{
  "head_dim": 64,
  "positions": "learned",
  "attn_scale": 0.125,
  "init_std_qkv": 0.015,
  "init_std_o": 0.015,
  "init_std_up": 0.015,
  "init_std_down": 0.0,
  "lr": 0.0147,
  "grad_clip": 0.5,
  "decay_shape": "linear",
  "batch_tokens": 65536,
  "seq_len": 512,
  "train_tokens": 546600000
}
Each number is 500 + 25 x the weight over its row's rms, rounded and kept within 0 to 999. Layers, rows and columns count from 0. Numbers have three digits each. The size before them is the row's rms in percent of the matrix's.

# layer 10 MLP down (transposed), 1792x448, rms 0.128, rows 636-685, columns 320-383
100:489433525522510439512541536498508523525466480471511502501535511529519563478485492478501532521467468478479520485505503482465515495502497487516525468465512519450482494529534473519509509488504500
105:464511520558484499500487515524471509489488459459481510513506494544491451522484530488542506502500531474530466455528489529460516492500498513506499479534471512492517502495481430485495456495474483
099:507515452525482508496519545488512495521515514490572497527484532492515494526497515471520548469496492516477506513538460544453500463500553533528468484454497517503499527497540445497517464496540514
103:514507516491492492532483474445484487525481529486503498538501492492516481453515492440490508527501555507508524513483487494548459516519494511492464502481533471511481539552505519494522473511501524
087:498475481517471503543489490481483492463469547486505495479555496510498569511500451522482517507519486539517526500446484481482533484494509513472489464505470513543503507501480483484463487475447517
100:509528477498510514478494511533457471482498500474494497551447514493470535468526452454498537522510470462475493510477491504475559477533527501473555516504449511499498501477510532505520472534478500
102:498550480456519523481470465504462510534527503501473498504513513483476475501521512532474464457520527505560483497530449529496493498522519525472517518485489500488510554459487448468482494496450512
105:507472533455542514491499525520506473484482529492546517522475462486503478454533459487498484476458537498493452488488544515526549508497459491523450538541446557490503480506475531437521492492509510
100:514506567540527492552485472544497504535484513513445487465527507473480562544483510446480512492482514517524478503458494523492517511487537508452474481484507504491529587469476513526500492513527487
102:479479552506508503506536512511526440526528506515467527464516502470513385467432524497489551492492514512469551513524483501430539501502502505529518526473473493511505496452538526516520521460510503
087:510489562505474513514523518468491474484532530531535461537461536487479633505456506511505501532491510530509517510490509506498530510521466503501488539512533509516493493464520467555486461525499538
101:527506528491482467479469465483484487527492497506530519463441505508493474526517517461499502499504553491511520494520475472500470507517507486531511480522457499507529549543523496528493527494543522
109:511521458479494479473487473493525490481475509507510542506507530491485431553531497517504494495505497488531481519480509482476479491525530506473492533518506507488522537511548500494496549486488492
102:488503529508466522477496475519514530499503520502484514503441494513475533513474435488515483528493518525482510469492526511483494490497502480490476487480513495487530490492532525505434573487538478
102:513492514475463465513432492499448492509492474558512449521457504496511519474507537500476455511559491492551487524526499499484521494482498500514521503492501492509503505515468484492491536529513544
100:505514484503503500500447495528457529505535482509507533489485468477499509500488540538483502508530492528467494508477489471454477487498496474517434536495492464502498524512504485490511491515480459
099:484509541509491496530546510545511512511492511488477503543476490521503483504508485472475523482547448540490472525464466516505504493475488522471536503462486512548505479515522469461504514504493488
102:500463490463524488512509507461528519512487480514514491492476447558539514473445534535501497545504487533469424515454492505522529499475517507479464496511480519513468505468496554496521530469509481
104:501458469540488462486468458473498526509484501493502508488526509488521495439471498482500494445498503475525498505479499507473511496545537513507467515522496512517530476574477523482479486480491511
096:495498533502499488512519545530508488519516518445491530503492469516535479530513450556469519475471498483477473496518499504516504450496492455478459506478477519465495505525483470507467483487467483
098:490468466491508469497529470490521491497466507496485453501492472485469523516525509508472501463492513559489511493569510484500484502525496429528481548476496522519466520524476486444467490495481495
098:476493452494545500506481531494469462558498503522491508512520551529478538481477512470471507504489523499476508568505495477488526512489491488485509514495464481461482486508505518483502502557484487
104:513499479496533487490520499503504486504457528508534495520522505493481498489479509512502474508463532530453495488466496444516512459493492518460549489482472504501446536497478526490498472466517469
099:517493536503529512571506514528488490517528504517493560563537501529425511511508464483515507485509508478488528514467503499532448497526508468493493505457471519516525502505478556492469482517540504
089:525514460523496572459502500548530473452513510504506487516457502413477529494478505476528458492494524554531511474524474531522550485517515470517497494510492508523511525500521483497507521482492482
100:501504466510481499493494504498502522457474443509531465529517494438480524456488479501526500546473494528461539497494528491510457481494490513527505501496500546486516481519468540522474485540489498
099:492492493534494509576517519517488528530559486521520492482507511514490543522475450466568485526522541468507466460479507518490457497459496504477460475503485456484489514478513519509457473445535515
099:518468440523528494564530473509480531541504484500499512481491507507500627522468524476526499465500504498467500495489459491470489541499481514493541519462478526472486514504464509484517505537451500
098:463556481516507491524515486484506521522542537502485530498495537519525534511493517533491518534466520501496488469513485495477511520466478483483542547521484535509460533450537528506463515493478451
092:526495519482454493467464556501530478503484490497527476456475499494505641540503476483480464497490514510518478481462523466487490498460511503490504500452501482524524528482513501450524506488506526
103:467521488496494500485480503471490505439526495490536486466503508481503491474506520489495444485479464515481492477462505508478478479486503469500527509521495504518503485576532500485508535510493490
101:495519490532531546477487470514486511484535505462504519498515477525505405501493484528504485482476546517491498535478511526545511472466482488493497512494528515491524478502496508514466480460529479
102:467542463522487511496495501559431506465509452494486511504500475495522518503487481508481496455490525509488514470515502523486507482508484506479512557481524513498568534477520482510525519491538492
101:563474457511456505513460509490440501474487537509507480469534493514512521527505523558487515464506514527463475502499495527464502531514500529481501468530527506546470478517529500522531514477513519
102:486494481490448477494502471508532467474487450477466554500525458481509456497517546495459498479495500561491500521501496463553517533564533487490546483512492488471517492498540507457459493513500502
099:467456492509524496489531489527551527489482487521462506520512492502509459497520515460476511516499511491492488462478481471508496501495510530467508495509479520452517453491555503521502509480507443
108:501509545485525453495498494521508521517482503481500518498504518498503518498503488460468513484499504517503496512514472509494504486531494514485467501454509512488503526492514504508508523525474448
092:501530508534538492519506503503523490497505471513477524513488469515474521496517482479532468502570523506519518526496498524486453460495467499503526488487446523496469468529495463522497516504575531
103:533506459456490505558529506552512494482492498483482514493474484468489572508509525485513526510510469495496502532485489491523514530542522472460464533474434468480478502485507527532531455522466451
093:506541508520490517493511536445482495501537507506505516519510487485501631484473510516467512575505525510451501496490534487522518494498523521504506496547487505505485479531534530492496522535506508
094:511471506439504521499509515497495525509483528508458500531462500485487561491498567481507486491523538542465472541503491480495464486512530505444502530503527495496495482484458505489489505518510484
087:492526482491464503488459490469526541477501506493533508498500525491525641475519480511495496466508475505566511499534458520522496550482491500510499445465490506527480491496495515506492482480485504
097:505510494516486482521488494470450512490518468483513492507462509479493569528528540486475490486487505470504522513496510520498547485495464542501510487414496498496465490473478518494513511482537539
088:491482490508490492490499493460511499522495465483458519473491548485445551522522507483553537513456527494498449544487524493516476500493523492496534544508497472505470513498504466533501484503469491
104:490506498507523497470501463538479499503528473521459480479476521503496502522501508505474566498532506520499477508491479481501556530482479495507462507497534517504466501455482522527442510498479505
096:527478528445461471530527510538516488510490482531519470483504474486508452484482488482512488482504520475484537516519485484505538524454534459517488491497503475514534510507525483484520484467477492
097:524507502548507475501516537493472479529518512511499526491511496478504530521546520486530491530530471512549493480527478492516518448464534493530434509561487469500490481527489492475492493508500495
099:503485460486508489458503489527529511493444521477481535502474544551522495505504512496476479522521497492523471486494474509533490456540455535510466459512560544467488492524483485527514455525495510
095:491553482510473503570484499518486467520513468492476511500493530513539529484461529507540506492508509484511520475498509525524530512485555506525497541527499517547495481489495517499488500508527522
101:485461511476499501471482526467499524487490485480504508432518526487487453497444536454508502496478480478523476490491530507462512498516528533503501478462516525467503528490551477502525443501481519
# layer 10 MLP up, 1792x448, rms 0.161, rows 637-686, columns 320-383
103:452526469479528464474558492464520520505494495523543511513496502498503511475488550528524506464487476543503524502538479503488500504484515502490515493492469495466488486512513473485498451476510476
104:491506514508470448544492510497470488482538474490472484457514491497492542506447507500464485523557484490503459527500476512473498473512474453533497535510499532507498482561493479521518463513476471
099:517486536512424481488500446468464544493505503513486523476472472468508515493550498484508530481513469489492475511480542490483466468523508496487460497508502498491461501532517504540542464508478496
095:499497518480530510473487492551517477510458461532521477507432511506503462510507552469502487544488466520516515475505530539491470506555489540528459502525454489490498519474458538490504508538500507
099:526502522485490450539514513502522502469480523522478492487523471542488488492490529489489500463522512533533513478523491493469526478516450501532485519523487501464534513495488506493494502493517477
097:501545510518489481502465534508534545513539513474469524535512482552476477485466504531491505513450496523493467530509475533496474466460529465517507514474505490499504506468520513534499485496472506
101:517486561448510501499513501525481463532484460453514518496493494522496519487508544509488525471483438494537479514540504524519510536485501487505487513494526493533474510502513517532488539473467504
098:522476514527513462507467503519472449497517513499542476510478484468524545445522494541494490503467502513466526522489534457490491511515512488465496484510471548494485494523487514463521475469522457
107:512505490485465515529459479500507490512482515516527418517506448471529538465544493485505489502501467515493465497530540458556475545480465499465506469510494552487496529472555532478481507436528578
089:543523480496529459499501494495501524508495496498479528527527537536507505531490544503509454510487498435468531524496457493536502526510478514501489437488467492565501553468482457461509497527482557
097:502508497520507518537516487555460517468478508470522512495527500535512484511516480526469509484501493509557499526514478551488505492497539467485451514534466491504464483484481463449464476493465499
104:481526507465482483464516534540516526488524451534489497485521512497515513499524529473504494499523537482524508448468505529542473470532429546477479499531497497496545536553539533481484498505484516
100:483512511498501490464503495512496540503489491503504504496485526477519530509456479463486485486544480554525508512516464544440491494544490488497512495506512449478524542497521510516461501478427515
101:502518490464492512482536515496484532442502518490505497491502529524509527524534477510546502505495479455531501480465541555529466536530539464535490483500488462485468493533514489452490527499463510
105:509539541502541499462535494526545510480517503513521497482500489529513538464460475495530527494482499503540501458472520504495527523497514510505532548523460504549488483509503487498507447504503500
099:501510494474517511473515496503488491504508487479462512498488474529515537506492529524499468530508456468525521470507474508520510531510491485455517458503531528537537497519485494501503512512494519
101:457531489499534490531485460473495492497496482533509537553550534502476499525460517483526513480527531487505487471463490515536479487531480474471481527503529509494474523537494536506510483457481491
098:505481543511526487482529533522476511511524512488489468496447497519513506542503493484548507465466433509475468522515522488525476502502525474458499503553473475509501518494489480494491493477487446
099:481482494546479496477509469490488482508510502505479504491499489493487490445520451518523502513478533511540539516488469535481455517470490495473503484459513505500481490440518546511497446489502512
099:490488478518514485493502483557521487532477488505470482511478510486510514492470555530508502518480478485536486505494514509506483482498505494533505500557500490509489527475498512510490498476448517
100:489520541506483429504533498489495514499458478521455478528491532498467509480490495497465489460535474459490486460497525514503505533534483480530525470516482504499520497555477556495509503476478485
101:477519490479493493506477502437504534526521518518500492494474552507517533502503517477508490498533507517516534554468458494498433548494492497476468464507490464532413497499484517486496458478495506
099:504458485490484503455483493505532503470476486486565482509499480484536534499489513507462529537527473470523507486509484516525473495469465516541533509498456503497529484481555501519434541454530544
100:527455457481545461498491498518512488500463531513482474485488495530484494517511528490487501490463545498489496533460540498498485493455454531474515512513556522486482478484512483503467507527531491
104:493494482489506486521493530519465508482487505485518531497538522529534517514526499519461483481520493542468511506474472468519532489494497559442473481474481528521495519451480491547528492456502474
099:476469490512434489494473516477501506536535532502456463487504481506525540476494501528555480506515553473481466524449516501466477473494496485563507489526521541535557482527490484465507522488497474
097:527472529484560514496508529552489515457518507505485485501490464470467477482460519483499509518444487464529531511492549541453461561498448522522491485496496515516502501512518483495523500558512482
099:491517524501464540527503517465482524482469502493524506506529497537498566520486537553485515564547516495489515534477526502476500481503471473467497471504479507546498487524471494483482499512441478
098:512513498511533496503497484511485503514471559518515502496502499518481454507514516488513458508471477470494510481534511516504469535467484479519478493532471499521501518495499490442520462496522513
102:553488509474484474488480505522492496508509469445501508478494530511505470500455547495501572504513491523464479514500510489494487523503510532488514492567507514589505476538469528465492452526506504
098:491471511491478502495524520473477461499536500514507481537533513492536530468445502545512512482509503520494531528521560521462482496502492485487513515485520496492472440530554472542478534499505512
101:547477503517518522540431463493548507506524501482454469503503468478503569476496542504491503517498478489517498513501464502466514522510525501516479481449490449463502479472525513430503511521504507
101:491542501520517528522553533512475521495502539558493501492447524477489562525517476501502471469534490516519504486498540510505464482437513482536486486500479483533479515516524431535490490527506492
099:486550510483482501473498506542518482530522510469479486548513560533502481513481495557512531503465515453473478503546487477465501498483526516483502471503523480498493507528510492475468522500484490
103:471485494488536515502496491516507478537512478499496492493452479507502483498442519487510530491452471485449477456500506490509489502523494542458510540465467496501505517523536492502520491482492536
102:512468495498480461503454502521533525498527519565504484504450535488506492494548508504464485514503535530527472508472521423511528475486504453498551535552541485549506510534490506474501532487492490
102:470496502488472503506491533511500487476518494506504498513498437452493473501493505484447481494519504523517464478521488475492455512471489527477503520509491511529508471541508500529490508491542522
101:489491490485541470502536481526520496531515495514499495512530542484508518498483507556484500550514537487527447462524476518483501515528500473503566523496530499577524468497495510485471470479456476
086:499495485467522501450493470524514481518469517508486472490508544504500531407508464479470495496497515471505526497526503506519508537504474504524496500478538485519508502528512499502536517487514476
097:512496474550490466468496471566487481453541497476485508533489545507459550476489448506513477504461497511474453527506434498530444562501525469474499498465500481517499503538518521544502483501487517
091:502479519474520484536536529512512454554484489503517471540482530453496435512510532472520479513521475495505523495524502507523554506505530479500492479507482499474503507486508526513534469525513506
098:534496514466473491483510507513503519498461478505450508486533512467523543487537522484492525529495463486493520513484504506521492482496503492531534454555449504469491466499462552532480447528476485
085:442534496502487480511525501513521522494509522524517503481525469502521474509517479494503498456529488473529528513502520487533476493503498491538499484489506533510510485478505512488501476519481520
104:481526486485471510495485478503513499514476505513505505497499577492489534473435472508493532571494553487484545498468508494487484491510554502530480495498487499515510472489476509509469483486481517
100:473495511519492469487479512496516471460519505496472483484492506546555491500513522465509485475492481488450528533497489465546534465487498496460450541486506459503524473539467518514512493496510519
100:519476487521455492506485496525512498486527489476470473456538431493506502467455537471487497491512482516529533531489490487507519489480540526496542503510441527532535477537547498507502513518470454
104:512520481457525513559480499525471489444523498476500519466454471498494513475494543493496525531481459529518497501508447534464471487505477530525505487539520521484491500535476496501527531441481512
100:487506528478491558557520487507520524529464507536502479539498527551511487487484538496543532529547469522521459496517505504509495496505458484515516494527516464497467502526479511522497502542489509
104:552452494492534502524475530546489494502526472473507536504507550517521451563511550548523472496535501556549476475490508511483468539482524547522499457527453520528464489512462529518482522461508522
099:481482491505472474452511477571492468489480488504497482498505465509514502499522481497449490502522510514521519500495479494490488507524488526523446533523530481550470538485515545496475534505498504